config.toml
d_model = 448
vocab_size = 32000
norm = "rmsnorm"
norm_eps = 1e-05
rope_fraction = 0.25
attn_scale = 0.149
init_std_down = 0.0
lr = 0.016
lr_head = 0.00766
seq_len = 1024
Each number is 200 + 40 x the weight over its row's rms, rounded and kept within 0 to 999. Layers, rows and columns count from 0. The size before them is the row's rms in percent of the matrix's.

# layer 7 MLP gate, 1344x448, rms 0.102, rows 533-569, columns 256-319
107,172,115,250,158,164,157,166,256,164,181,177,117,183,185,155,190,192,192,203,234,259,157,147,306,215,176,175,207,188,182,192,215,193,259,266,285,209,212,233,267,123,187,164,211,181,151,266,251,193,231,179,240,222,137,230,197,234,216,263,276,116,220,215,144
100,249,136,192,180,184,212,189,244,177,187,210,212,267,234,249,228,217,220,201,198,247,204,244,229,220,155,251,256,192,245,226,229,189,198,193,155,218,147,155,180,166,210,198,135,193,209,198,222,243,184,135,181,229,161,250,157,160,173,223,143,158,195,184,192
096,237,145,189,260,191,296,180,253,143,241,156,222,236,276,226,120,166,239,239,207,131,240,189,198,90,204,168,160,117,214,212,174,244,187,250,174,262,184,242,268,186,236,179,201,202,219,183,252,196,157,216,163,217,180,185,231,208,242,220,214,193,188,243,161
098,204,197,135,176,221,206,207,230,177,177,166,237,203,216,139,177,145,235,235,181,125,134,229,297,285,245,226,190,184,228,135,188,172,185,216,191,201,155,235,266,208,165,225,174,188,226,112,213,183,218,165,240,194,206,214,220,188,184,199,117,251,237,196,149
097,242,206,128,224,193,143,255,286,204,221,132,201,190,223,218,123,142,179,261,239,296,161,213,185,119,233,190,180,180,263,220,190,169,197,174,135,174,138,243,157,243,220,215,183,160,166,204,190,248,230,213,222,216,219,214,284,163,177,198,166,212,161,227,152
107,227,158,246,232,233,173,166,225,184,259,228,180,145,145,243,185,209,252,251,133,206,236,225,175,174,202,255,237,266,223,310,205,193,223,214,162,228,211,234,195,212,149,155,205,229,222,236,218,127,197,215,207,221,232,164,147,144,212,238,250,207,191,203,183
097,296,247,146,147,227,191,174,249,263,205,176,174,288,212,197,223,184,197,202,164,213,171,188,166,190,219,232,183,160,232,192,217,229,189,153,199,182,231,240,241,168,252,236,245,177,251,212,173,238,114,224,146,133,150,297,218,165,248,227,206,251,138,182,186
098,139,224,212,160,224,278,198,161,128,265,220,241,191,252,128,235,183,242,241,220,205,222,125,190,198,185,193,211,149,167,163,280,262,163,159,179,167,174,167,180,237,174,209,263,141,187,189,208,153,155,241,131,219,195,258,202,225,158,214,183,224,205,152,238
098,271,177,148,239,158,224,179,167,206,308,216,159,231,237,134,183,212,262,158,195,210,200,224,264,125,93,206,219,239,229,210,174,161,275,201,170,174,211,218,161,195,148,150,163,113,236,245,182,223,238,203,205,294,221,252,169,165,231,196,218,207,246,145,179
104,171,203,174,214,189,201,250,188,224,233,223,249,195,105,233,248,222,247,222,167,219,206,274,179,276,264,194,254,227,240,205,238,216,140,236,313,199,153,245,171,186,178,250,237,135,221,172,240,262,234,239,195,255,255,121,175,217,181,225,161,178,172,246,195
097,209,198,199,204,192,181,192,160,179,235,225,147,230,196,122,205,180,103,167,249,236,153,158,210,302,224,172,235,178,261,126,160,169,274,248,152,189,145,166,181,218,179,107,223,188,156,204,250,213,174,223,324,227,250,260,172,206,257,154,201,152,189,159,225
103,273,146,219,194,195,207,239,211,223,290,210,114,206,251,123,192,250,118,213,166,217,143,184,182,186,272,221,222,171,265,237,197,191,273,243,223,148,213,177,164,138,194,208,127,257,227,164,230,227,204,210,219,192,289,170,257,160,226,204,178,228,216,189,165
095,216,187,261,184,150,184,182,134,193,285,236,158,225,215,224,214,178,278,193,143,211,135,224,209,150,173,140,242,213,187,225,185,241,242,229,284,253,212,242,204,208,204,159,235,201,211,180,247,225,159,227,207,160,179,163,188,208,239,234,232,228,153,142,240
104,257,187,196,195,219,241,208,293,162,224,206,141,166,249,216,192,202,229,251,208,170,185,194,193,247,204,205,265,175,205,170,282,174,203,239,149,142,265,213,153,85,254,242,247,92,212,159,301,241,236,159,215,232,181,260,246,195,216,165,210,201,114,215,215
102,203,201,150,162,239,201,206,129,233,256,247,219,145,169,168,114,233,198,250,221,185,222,217,185,108,218,179,246,153,218,190,205,228,191,210,215,158,251,245,172,195,231,208,233,215,158,219,247,224,201,174,154,161,196,250,154,247,200,189,263,149,241,175,223
100,185,197,234,216,211,236,142,292,208,217,175,243,213,113,319,228,198,202,247,154,200,244,241,235,176,181,224,140,120,220,183,244,177,154,259,174,225,115,257,125,260,221,119,214,183,209,189,216,204,218,214,223,187,202,126,245,175,219,193,211,179,205,175,157
102,219,193,214,172,161,247,220,227,225,141,151,166,133,146,168,198,170,210,158,166,185,135,118,193,157,239,228,243,211,259,256,200,237,171,177,249,196,162,144,202,159,194,227,173,195,208,168,276,227,145,240,222,141,143,190,182,162,245,228,160,237,197,224,163
098,201,140,242,195,253,161,247,278,181,159,204,235,210,191,151,189,227,230,175,221,151,113,203,229,126,227,135,153,209,269,244,238,215,218,263,204,189,216,184,274,183,258,259,265,212,192,213,154,224,123,222,201,165,219,139,157,172,211,196,238,217,182,193,219
095,249,237,148,206,154,132,161,197,246,230,210,277,204,174,131,170,198,233,243,252,248,174,181,248,173,158,235,155,166,167,181,239,243,163,171,197,174,164,217,161,209,88,199,214,169,198,253,190,224,230,72,231,266,248,201,128,216,176,105,208,153,222,171,280
100,180,168,241,178,203,168,215,251,239,233,185,147,169,276,220,224,167,229,156,156,232,142,254,168,224,187,186,187,232,253,243,159,243,200,273,191,249,202,150,224,239,253,153,179,229,277,213,202,250,179,178,188,214,172,231,165,187,203,214,200,176,110,202,268
103,193,234,182,118,222,154,182,254,187,185,187,210,155,257,207,172,238,137,222,234,197,192,186,200,190,248,173,170,139,228,214,254,168,241,262,231,202,186,178,157,171,225,207,191,120,315,192,265,230,236,151,190,121,140,196,251,196,231,247,204,226,241,155,256
099,246,208,179,174,201,232,217,190,239,271,157,154,232,245,204,188,136,181,167,152,245,207,229,150,205,111,222,198,200,237,153,177,202,144,224,281,149,147,228,249,203,216,238,183,239,170,224,133,233,132,228,219,123,225,175,195,170,214,243,293,162,215,199,168
098,228,121,181,259,188,97,189,203,255,243,125,189,176,238,226,218,250,228,203,227,221,236,208,180,186,186,262,245,238,195,175,232,203,163,177,189,211,258,213,154,104,331,235,158,297,159,243,248,232,220,167,224,189,211,225,200,164,240,166,223,254,159,188,198
097,263,185,264,144,222,143,202,275,219,207,238,173,180,195,141,188,243,226,195,194,246,193,125,150,199,207,159,104,223,142,264,194,183,106,207,129,217,235,178,132,157,168,253,134,182,186,199,276,129,239,194,154,198,218,169,165,149,190,210,232,175,186,187,231
098,237,215,188,225,237,222,246,157,140,232,223,123,178,191,233,222,231,188,137,183,260,194,242,263,239,219,159,175,205,193,219,221,119,229,185,140,193,171,197,157,206,206,207,210,190,181,263,224,117,228,166,199,237,245,178,209,206,223,179,275,205,170,241,183
096,219,223,199,195,244,118,155,139,233,168,155,150,193,169,197,274,208,114,178,179,167,201,182,224,190,246,210,236,221,200,123,249,243,185,257,260,166,182,209,241,201,94,182,247,187,209,171,182,242,231,233,213,107,206,226,193,126,169,228,196,195,165,168,257
102,216,203,180,258,181,171,246,132,242,175,191,154,259,187,245,190,186,136,175,161,160,220,212,226,222,226,214,150,126,221,163,230,161,192,191,201,176,180,177,69,194,207,304,202,167,188,275,170,187,261,257,209,254,153,235,222,230,195,144,232,155,190,191,222
101,194,196,214,114,120,187,108,221,208,187,150,195,243,160,196,218,213,190,200,196,233,227,177,260,178,163,178,252,211,146,174,171,194,164,179,218,146,199,215,174,197,215,203,158,184,180,184,221,169,227,145,220,194,245,194,217,191,269,208,192,188,227,198,222
102,186,216,285,214,115,156,198,195,172,247,134,120,145,188,243,194,220,164,232,200,265,202,201,185,168,128,212,196,131,247,235,255,255,212,233,173,237,181,152,230,267,237,199,146,253,200,199,210,201,157,229,111,234,169,252,193,207,199,183,262,199,235,254,226
098,184,93,173,227,163,239,213,218,214,215,215,239,207,244,260,166,187,195,251,226,242,218,192,204,227,211,128,172,205,151,168,168,254,215,194,201,180,253,206,161,137,283,231,129,184,139,179,166,202,190,206,161,192,262,219,126,195,226,189,190,138,155,224,269
101,226,238,161,95,213,205,190,276,212,164,303,235,138,208,210,228,193,168,242,211,182,198,170,217,192,186,197,155,230,189,229,212,210,145,179,199,205,241,222,204,163,257,168,183,228,184,208,264,182,202,220,140,160,235,266,214,155,215,204,230,202,154,203,174
099,198,182,269,210,230,192,272,222,210,209,208,240,226,134,198,238,224,170,222,269,160,236,259,181,186,179,180,171,239,207,187,206,198,282,213,182,95,205,218,214,193,185,175,212,165,205,154,134,194,215,267,238,224,103,216,152,156,198,189,185,213,223,161,192
104,137,202,239,269,186,176,193,239,222,299,190,250,237,199,230,130,199,177,199,253,212,166,147,150,201,180,183,160,219,167,157,181,237,165,251,211,192,188,250,243,177,186,197,216,195,196,173,196,170,211,267,211,162,193,237,185,201,173,202,206,198,227,177,290
100,178,169,208,216,226,310,222,111,147,172,266,208,216,82,189,198,199,167,263,133,261,186,185,230,210,153,240,219,174,151,202,232,239,245,268,204,227,196,212,216,231,197,103,227,244,260,190,196,149,187,202,210,258,209,224,213,175,147,220,180,216,68,199,185
097,204,234,142,243,184,188,131,135,210,241,191,161,198,157,242,303,264,174,177,196,181,105,242,220,214,124,188,160,235,127,208,196,190,180,143,227,173,225,190,169,207,135,234,192,223,172,201,180,239,187,186,168,220,106,138,252,162,152,190,210,210,228,227,180
104,197,206,228,277,189,185,278,240,253,143,215,238,246,203,258,184,180,143,207,234,175,170,170,206,200,159,71,237,251,213,193,224,205,182,244,285,148,169,183,169,157,158,209,223,181,193,256,238,197,172,102,210,231,174,150,168,225,149,221,153,197,210,186,217
098,157,146,184,108,221,227,254,184,230,146,173,167,191,210,171,125,195,247,100,237,242,166,292,194,189,222,196,223,321,204,168,202,199,252,168,259,293,232,259,222,184,140,253,241,164,242,230,317,154,211,176,173,205,185,151,107,226,165,226,233,170,171,212,206
# layer 7 MLP up, 1344x448, rms 0.11, rows 533-568, columns 256-319
103,238,140,228,190,253,217,170,136,155,222,194,253,146,252,160,246,170,164,208,194,196,148,153,154,193,163,247,256,207,157,197,190,155,183,144,227,175,209,182,185,250,162,168,175,216,137,178,200,222,236,236,249,214,103,174,180,187,197,139,167,190,182,156,176
098,143,226,223,230,160,189,205,171,149,262,181,168,132,161,145,226,250,206,185,143,263,108,214,287,162,262,186,190,158,209,162,247,200,252,165,171,178,175,181,229,186,216,162,185,192,250,148,264,270,215,189,258,253,160,214,215,291,286,196,257,192,184,206,162
099,127,182,190,231,216,182,172,204,196,189,199,178,272,262,160,350,192,198,145,249,186,237,276,219,208,186,194,204,218,232,210,242,164,217,140,201,262,235,135,137,162,177,152,273,169,141,192,175,223,145,261,250,252,149,233,217,217,176,181,187,254,179,189,273
097,218,212,232,182,193,247,187,148,163,208,259,169,164,157,209,153,231,181,157,221,189,179,175,254,217,127,196,153,216,231,131,254,268,228,215,44,188,297,188,131,226,167,188,201,163,149,197,190,139,224,231,196,191,241,205,202,171,226,198,283,234,185,242,245
102,196,159,218,247,172,229,253,142,251,222,174,145,247,210,264,182,244,108,133,232,252,139,99,237,257,120,195,198,171,199,186,196,93,256,182,212,104,194,198,166,167,201,185,165,195,199,229,223,135,207,283,243,214,201,308,178,176,185,133,140,181,172,167,255
105,230,166,217,265,185,164,279,196,184,186,245,225,203,180,254,185,155,305,222,201,238,259,198,213,163,139,267,177,239,248,253,147,269,167,216,154,258,238,232,235,137,157,144,184,268,172,224,208,196,231,260,209,214,263,209,132,198,221,209,236,261,191,198,154
100,164,325,234,266,232,223,217,186,292,249,285,228,231,206,239,271,201,176,212,190,166,139,222,190,94,206,206,193,202,171,217,203,120,224,210,245,243,230,207,219,226,232,136,185,167,145,158,173,228,239,168,172,250,216,228,218,244,153,230,188,162,247,186,198
098,179,224,180,151,189,234,193,169,197,204,254,179,138,185,179,178,223,228,173,190,222,251,158,220,213,216,224,167,280,198,204,170,132,247,217,165,231,173,213,111,162,219,283,123,179,181,226,239,160,178,157,57,203,195,248,106,195,141,153,186,195,237,224,130
095,184,194,175,189,221,195,234,235,228,167,135,133,243,191,263,220,207,213,159,153,203,246,210,258,175,236,210,185,168,181,218,116,206,186,153,211,263,154,178,196,273,137,176,207,201,206,185,212,215,205,258,236,193,198,153,238,172,226,212,191,219,145,208,249
100,264,133,176,176,272,181,216,259,183,222,230,241,171,192,210,263,178,215,196,160,261,222,219,139,242,221,187,206,187,252,237,165,206,225,230,366,194,219,197,141,155,138,226,152,184,248,213,244,236,237,200,214,231,229,145,167,168,185,226,190,246,182,246,257
098,220,143,183,248,197,193,207,115,146,243,275,223,196,151,215,134,114,207,193,202,189,253,197,265,190,276,206,195,211,220,231,127,187,229,204,260,261,194,248,174,236,187,273,168,215,233,241,155,219,153,202,162,211,117,195,215,147,235,185,202,201,217,257,247
098,205,174,132,208,197,169,183,159,135,188,190,210,199,188,227,188,202,204,149,202,242,264,238,170,252,232,121,151,207,178,172,133,198,231,174,231,247,180,194,200,203,137,233,243,202,270,257,194,187,181,210,244,178,156,156,210,187,160,255,199,213,172,226,201
091,246,182,154,205,226,160,238,208,205,238,129,217,236,196,209,236,190,158,166,130,177,209,148,133,190,159,192,207,180,176,186,204,269,224,218,242,204,207,244,190,219,244,151,318,182,242,200,144,223,219,243,104,199,180,119,155,183,259,209,201,214,248,238,200
100,228,174,275,99,121,266,246,275,247,165,149,293,185,278,173,201,253,197,174,189,217,152,168,98,111,91,241,221,173,258,253,243,214,147,182,216,173,275,188,171,175,232,228,143,207,210,167,221,224,180,191,135,164,215,195,182,150,194,236,212,197,127,200,186
101,264,226,195,207,180,176,196,207,220,207,217,274,157,173,237,148,219,164,238,248,198,177,202,181,147,241,152,186,201,121,244,117,225,252,170,207,135,175,249,126,214,205,230,159,237,136,171,160,211,210,185,179,169,248,230,191,175,200,220,208,256,169,211,199
102,217,140,213,232,183,194,153,165,164,153,160,199,104,178,211,301,269,187,173,229,185,170,202,194,244,147,175,220,202,196,156,209,226,258,163,200,149,173,202,133,232,99,230,178,184,107,200,191,172,203,93,153,149,156,209,225,241,219,214,190,229,195,150,213
103,145,174,248,196,236,181,192,220,225,222,191,190,185,265,222,262,231,226,211,210,210,196,234,167,193,243,230,189,242,140,124,247,264,286,252,232,178,243,263,207,211,224,199,146,184,233,178,183,223,168,129,176,196,232,147,291,253,134,147,130,218,156,191,133
098,199,244,203,242,174,222,177,154,165,256,200,164,136,230,238,194,152,178,162,255,143,231,151,182,247,175,160,225,106,222,138,177,197,135,215,195,258,227,208,226,190,118,219,177,164,187,244,214,144,187,191,230,161,146,255,172,179,213,135,237,242,235,204,218
100,204,188,208,238,123,180,175,227,209,225,255,164,194,251,208,111,213,220,175,178,220,225,207,176,166,169,194,200,221,150,185,227,203,201,239,153,179,125,207,204,157,167,149,247,227,130,129,198,227,198,210,215,207,220,199,204,281,195,200,196,210,287,228,226
097,253,221,238,194,228,265,225,215,175,163,251,202,95,177,174,187,147,217,270,195,182,216,202,208,195,228,178,245,238,230,188,270,186,217,268,202,258,180,126,174,213,222,209,222,156,224,189,210,238,179,220,251,184,218,174,155,219,211,187,232,197,162,254,317
103,199,187,218,200,134,188,112,191,219,178,183,310,209,153,260,229,262,201,209,226,159,201,178,179,148,308,151,248,193,198,140,271,209,257,173,205,194,210,232,221,133,169,160,160,181,166,249,211,188,203,198,106,170,222,212,171,257,178,161,209,236,173,145,139
096,201,128,171,220,172,163,226,164,196,183,229,186,228,176,187,221,238,180,201,198,153,168,315,200,209,268,260,221,256,201,228,116,200,181,272,240,184,200,250,171,197,202,210,223,198,159,234,215,172,188,226,201,130,195,152,267,191,244,193,284,147,179,284,140
098,180,173,272,152,256,192,255,171,211,163,146,194,222,241,228,193,220,141,162,160,264,226,260,255,165,209,188,214,171,177,183,207,179,186,242,195,198,207,187,185,252,174,220,229,263,186,109,138,218,189,192,241,228,238,187,116,174,170,166,178,100,165,209,207
094,186,227,264,219,177,227,200,175,155,184,204,241,210,271,240,118,189,184,233,274,236,271,115,124,227,110,169,220,118,217,207,276,221,259,190,188,159,225,235,225,233,196,287,210,151,171,235,185,215,188,184,214,237,273,166,183,161,194,220,272,174,137,196,146
093,204,191,123,207,163,252,171,270,222,202,166,265,218,209,222,150,217,191,227,248,243,194,206,182,116,224,165,169,178,186,143,255,153,171,172,234,152,182,196,199,187,203,292,167,245,161,220,177,200,147,193,258,221,178,159,200,214,198,212,168,181,234,183,198
095,205,264,266,242,160,198,184,223,260,120,245,229,214,216,154,107,211,220,178,187,217,220,237,179,213,217,211,179,197,278,211,151,140,210,187,146,138,133,147,183,169,191,190,157,183,184,194,196,184,182,199,197,247,184,269,205,227,240,159,164,252,198,207,245
105,202,219,200,217,249,275,168,183,164,231,219,85,179,231,191,256,126,205,228,201,191,187,160,205,180,197,233,282,184,131,254,198,141,271,275,205,185,225,229,246,206,172,126,210,174,156,166,200,112,174,157,161,239,251,159,228,214,203,239,279,193,135,227,229
102,181,194,147,224,143,256,296,268,198,212,209,200,162,218,196,168,209,256,262,251,182,209,169,207,203,159,183,204,155,229,186,176,236,295,231,212,205,254,169,256,225,177,169,222,191,181,163,237,262,198,199,143,254,206,193,202,194,263,234,185,145,92,246,191
104,225,252,265,224,189,216,229,207,104,140,202,220,252,268,202,180,66,237,215,162,163,213,131,164,267,187,162,263,116,156,266,123,261,98,180,179,281,219,174,207,178,220,145,194,184,168,244,224,191,177,154,180,155,181,202,248,192,115,159,171,235,122,259,222
093,233,208,195,177,240,198,157,237,217,225,165,121,135,190,193,190,186,248,127,190,248,190,203,192,200,195,275,210,161,230,307,175,230,180,214,253,174,222,231,289,147,197,232,203,183,253,157,198,262,251,219,160,211,206,251,242,104,194,233,192,174,234,241,192
099,196,177,161,208,171,184,260,198,239,216,287,197,222,166,225,198,206,186,208,267,257,166,212,232,194,171,230,229,156,189,244,185,245,219,229,164,230,129,248,220,210,160,158,208,194,240,220,307,249,231,227,198,150,162,216,208,193,268,170,256,167,193,245,213
096,188,250,206,238,194,224,153,190,146,141,139,155,148,267,200,151,225,212,253,192,182,174,275,258,185,151,248,217,212,213,215,230,209,140,222,215,249,173,203,182,239,189,257,186,227,201,228,237,193,232,205,135,149,214,192,267,159,285,180,167,201,122,206,214
103,183,254,165,91,179,255,247,223,212,182,182,251,200,223,215,192,177,167,175,190,147,189,253,119,169,186,179,249,191,208,229,193,223,232,170,235,172,245,163,224,176,234,234,208,157,228,250,224,226,129,160,258,202,249,153,193,216,252,184,120,205,175,264,93
092,150,194,135,186,182,221,229,130,204,153,254,236,208,206,151,195,188,217,294,176,246,261,183,175,208,114,184,188,190,157,144,203,255,187,186,202,260,138,183,205,169,167,165,225,205,178,151,223,215,254,180,257,245,171,204,132,166,157,226,230,233,137,171,174
092,166,169,202,193,228,253,153,240,201,213,196,253,230,187,223,199,210,174,109,96,281,248,142,148,202,209,220,149,140,154,148,164,223,162,234,205,176,206,149,242,226,162,96,239,227,302,188,134,286,178,207,211,217,202,188,224,201,216,178,226,156,225,281,238
100,190,175,156,195,219,244,233,241,227,204,240,204,131,152,131,148,197,190,266,184,214,196,167,120,111,234,171,205,223,251,162,271,240,174,192,229,138,226,210,234,291,214,189,159,193,198,201,231,224,129,294,210,199,138,185,176,137,237,264,243,183,211,231,185
# layer 7 MLP down (transposed), 1344x448, rms 0.149, rows 533-568, columns 256-319
103,181,181,252,267,254,249,187,170,196,216,264,209,217,175,179,260,282,117,194,207,227,173,217,245,194,221,193,130,192,186,188,188,199,167,287,127,110,241,151,210,122,227,191,178,167,279,186,176,236,142,298,166,167,184,189,206,203,147,263,190,273,142,210,216
095,208,221,209,290,202,230,162,167,163,212,221,245,146,241,175,153,175,212,202,172,251,217,193,226,184,279,225,197,173,288,242,197,197,185,126,183,249,172,208,250,152,228,186,267,161,167,222,236,151,155,247,228,184,169,154,115,129,182,203,233,176,155,192,189
097,143,206,177,238,188,220,234,110,219,187,120,224,295,184,178,242,228,177,168,227,264,216,231,168,198,222,181,215,149,230,212,220,162,188,162,197,172,144,223,151,135,178,275,257,224,231,204,243,197,223,188,197,226,190,187,136,157,183,170,205,155,179,141,227
096,252,224,158,201,181,193,196,236,161,282,161,223,227,211,260,261,192,188,219,198,247,217,216,165,170,205,135,244,192,244,166,180,156,183,258,234,213,214,76,158,165,172,187,170,199,186,193,172,191,219,237,254,196,181,232,174,149,242,119,208,177,157,215,230
100,206,186,145,120,280,218,232,232,168,230,216,149,143,247,146,167,260,226,232,203,203,150,224,174,245,165,216,183,214,178,159,231,203,137,251,242,231,194,156,177,181,219,245,236,263,201,176,152,217,221,202,221,194,148,260,114,277,135,289,149,189,167,222,207
105,223,195,239,182,217,269,206,137,248,197,235,155,200,224,177,248,221,202,260,223,239,228,189,155,225,201,182,184,198,189,238,186,231,289,177,278,199,196,164,189,214,206,241,139,140,209,246,207,196,145,214,163,261,168,193,255,149,274,232,199,282,209,285,147
098,141,270,121,194,282,192,185,155,227,236,191,271,131,166,185,196,143,178,186,194,199,219,247,218,222,155,220,235,115,213,234,208,147,218,221,218,254,171,235,250,171,178,193,250,193,242,171,200,190,208,255,208,222,262,174,238,184,220,157,223,188,141,186,227
097,207,166,161,212,176,217,187,158,215,127,178,174,184,191,137,208,193,130,228,193,184,185,211,289,236,161,201,231,193,243,195,146,229,184,207,221,155,245,247,169,209,173,236,210,224,149,220,232,170,175,208,265,232,140,199,230,173,262,199,125,195,148,137,214
096,143,252,202,200,234,184,200,174,192,121,131,150,163,176,190,190,209,192,228,154,110,169,149,249,168,233,147,190,257,161,265,164,294,185,154,262,263,207,180,178,127,197,211,197,100,158,229,166,214,202,196,191,204,113,191,140,226,194,136,192,208,289,152,212
099,167,141,225,186,231,217,262,178,220,181,262,77,246,203,206,170,184,185,138,134,182,235,227,216,255,231,116,142,196,256,261,251,178,251,201,227,155,159,229,164,150,130,211,110,178,272,224,177,179,193,236,227,180,263,170,171,220,223,192,220,173,167,167,160
096,206,147,196,218,171,265,252,214,229,165,154,157,199,213,156,219,222,194,218,199,194,156,185,149,254,191,175,155,107,262,234,269,245,165,182,205,173,189,234,269,243,171,171,261,247,201,234,257,167,129,185,189,195,156,169,267,197,159,251,213,215,283,164,218
101,260,162,171,255,257,190,175,166,234,226,287,271,209,144,138,285,279,236,241,246,131,210,177,134,181,235,198,18,221,235,169,167,209,155,215,194,118,240,186,184,199,205,150,115,261,251,265,190,201,214,192,230,165,217,192,172,251,254,139,201,205,171,205,223
096,146,181,201,135,172,238,114,244,154,196,189,257,201,188,194,283,145,185,177,167,256,224,181,211,240,188,219,156,161,204,233,175,294,249,257,267,196,135,217,184,221,162,198,254,162,225,257,205,222,216,266,161,139,201,160,170,221,146,230,167,115,237,171,221
101,171,238,186,242,198,201,245,271,155,236,255,249,201,177,194,133,245,177,185,304,146,169,155,271,147,275,130,163,226,207,219,227,198,249,217,192,127,196,228,219,246,161,195,199,243,181,180,224,177,224,143,244,284,143,258,162,271,209,239,134,160,176,205,252
099,154,242,239,226,207,161,222,175,229,223,178,153,219,191,227,245,160,203,169,259,159,246,265,203,200,136,186,309,203,135,193,176,154,186,253,195,190,270,188,158,214,239,180,184,214,167,256,174,164,165,243,192,166,198,173,138,197,213,238,202,205,231,324,247
101,123,164,222,278,251,266,202,221,189,164,136,192,220,216,238,265,210,212,193,207,182,191,214,231,231,190,194,155,184,197,182,243,249,274,218,165,225,94,203,203,193,179,174,187,191,222,230,158,209,153,241,198,198,133,236,181,151,187,135,215,193,122,213,208
107,205,215,274,185,171,181,252,191,189,183,148,262,196,176,213,211,202,220,116,210,177,239,110,198,222,172,208,341,189,214,227,239,188,167,187,224,156,221,202,191,161,229,202,239,252,215,205,223,179,152,202,254,182,178,191,224,234,227,148,160,141,134,259,250
104,107,186,178,147,230,185,182,196,193,266,216,195,205,199,250,158,155,218,174,199,228,249,183,271,187,154,157,241,148,176,124,250,202,228,254,195,181,151,177,114,225,221,126,261,190,258,176,214,251,199,184,263,180,215,247,187,171,246,172,183,178,211,179,250
099,193,196,148,177,189,176,142,195,243,252,271,262,249,240,230,201,170,205,208,101,206,291,150,243,208,153,233,144,186,245,122,238,183,153,162,227,214,213,258,228,225,192,148,203,202,285,256,154,224,181,174,200,176,205,210,222,203,135,235,257,233,253,153,247
100,261,186,161,178,202,216,214,224,272,248,189,244,204,213,191,182,218,213,176,147,230,225,159,274,123,166,257,182,243,156,188,310,212,193,167,138,208,230,221,154,186,254,250,140,187,155,215,231,170,243,251,173,204,172,172,224,195,191,173,243,200,250,156,194
106,257,120,201,178,252,221,181,205,181,310,233,166,248,252,257,202,156,200,219,241,188,198,180,260,123,171,225,294,235,195,165,150,165,240,249,243,236,184,134,199,240,280,173,144,74,215,240,213,185,211,121,158,220,238,245,198,164,233,224,185,197,181,182,195
101,223,181,237,261,211,188,183,186,214,187,272,179,237,127,227,229,238,163,230,196,108,212,244,207,202,321,168,159,174,212,231,257,182,98,203,174,253,145,129,185,271,252,190,182,219,201,239,227,221,278,180,195,157,124,245,200,119,137,151,186,112,187,185,214
099,239,203,223,238,205,207,158,188,283,160,210,195,192,280,177,237,159,208,189,201,220,230,225,191,311,181,156,127,177,105,170,195,199,279,178,144,237,184,227,158,238,173,171,262,251,198,196,226,189,216,188,228,166,222,205,230,190,170,241,181,202,257,245,192
097,253,142,131,245,173,166,157,153,173,249,150,223,226,165,289,186,190,222,230,180,217,246,200,163,216,191,177,178,236,215,198,238,186,189,194,236,249,189,130,232,254,232,223,219,188,253,174,188,207,119,165,180,190,148,201,205,170,165,182,213,114,269,260,225
099,156,157,194,259,93,164,226,224,188,206,232,179,215,216,249,178,195,131,298,163,244,246,230,181,211,204,236,197,172,164,230,247,169,158,232,223,219,179,140,280,100,158,190,282,230,297,224,238,206,215,231,260,233,213,148,163,182,172,186,175,178,200,92,187
094,255,274,180,206,232,225,219,172,150,166,212,154,164,215,173,253,201,211,188,275,225,194,234,226,161,181,156,184,196,237,234,159,197,185,193,175,201,197,207,157,266,240,214,131,212,209,209,151,218,180,267,223,174,215,201,164,172,216,270,274,200,220,250,275
102,205,205,209,162,145,208,158,215,218,238,167,228,214,226,243,221,220,205,154,209,292,214,182,204,274,219,207,227,206,190,219,170,231,147,274,226,228,213,222,157,215,210,153,194,162,178,203,206,219,132,195,187,185,206,198,253,165,200,164,253,258,154,218,212
100,222,185,196,138,183,152,137,144,217,224,184,127,272,154,244,197,171,219,246,265,242,205,216,246,226,189,175,187,177,151,187,251,182,269,230,201,204,214,152,174,219,197,173,160,243,234,222,166,186,258,128,184,183,267,208,209,143,161,148,170,174,181,170,239
101,193,215,266,306,223,191,228,176,272,229,208,221,155,200,265,293,220,187,172,154,240,202,179,214,140,208,197,195,193,181,264,235,215,217,194,184,243,218,256,202,235,192,182,245,236,181,200,307,192,248,200,257,121,136,270,153,205,132,206,224,150,161,278,195
100,190,145,193,198,197,155,252,151,245,189,193,238,207,197,209,229,253,208,261,172,190,185,189,252,165,232,250,201,157,187,220,203,206,260,215,139,173,219,158,162,232,184,129,251,160,198,213,291,220,232,209,279,204,189,177,249,251,243,186,231,242,160,236,259
101,181,203,225,212,206,188,169,184,222,133,201,239,228,195,245,221,209,236,230,247,249,232,202,170,240,210,240,176,216,173,204,140,228,193,228,220,220,219,222,260,183,179,201,241,267,152,164,158,296,145,246,242,230,120,210,174,204,234,213,183,180,243,175,180
102,193,155,219,149,228,239,124,192,173,159,169,137,171,222,190,123,162,199,219,183,226,212,145,225,155,144,230,192,258,227,265,289,207,180,212,231,216,121,119,275,234,170,237,182,284,207,263,182,175,266,186,186,230,239,130,230,186,148,182,218,240,230,250,178
103,203,192,161,192,184,145,216,160,231,161,188,204,154,226,184,158,213,206,149,261,209,227,249,196,189,246,185,238,162,193,269,205,132,290,130,256,181,213,200,188,130,236,198,156,210,231,186,159,174,241,198,174,88,222,194,243,192,162,207,279,244,207,210,181
097,202,194,172,258,206,286,222,224,192,141,256,156,181,179,219,190,231,221,221,183,239,236,146,176,140,246,183,215,274,161,173,188,233,190,175,135,183,191,249,246,205,262,193,238,178,183,232,153,170,274,172,160,201,198,207,231,188,194,196,219,191,145,185,193
095,184,180,236,164,138,181,266,256,196,144,215,192,199,165,183,217,209,204,173,261,150,222,202,193,311,173,152,156,228,164,185,265,149,237,196,267,253,177,207,302,202,217,160,229,189,189,199,159,254,225,193,199,170,203,124,189,178,264,180,185,197,253,87,235
103,148,234,169,197,161,204,224,143,156,209,240,185,204,172,212,167,175,280,246,157,123,136,227,218,232,215,191,210,184,194,233,225,108,165,168,211,182,236,123,213,195,150,216,170,210,169,133,294,137,193,192,202,210,236,221,208,205,168,181,205,305,157,255,196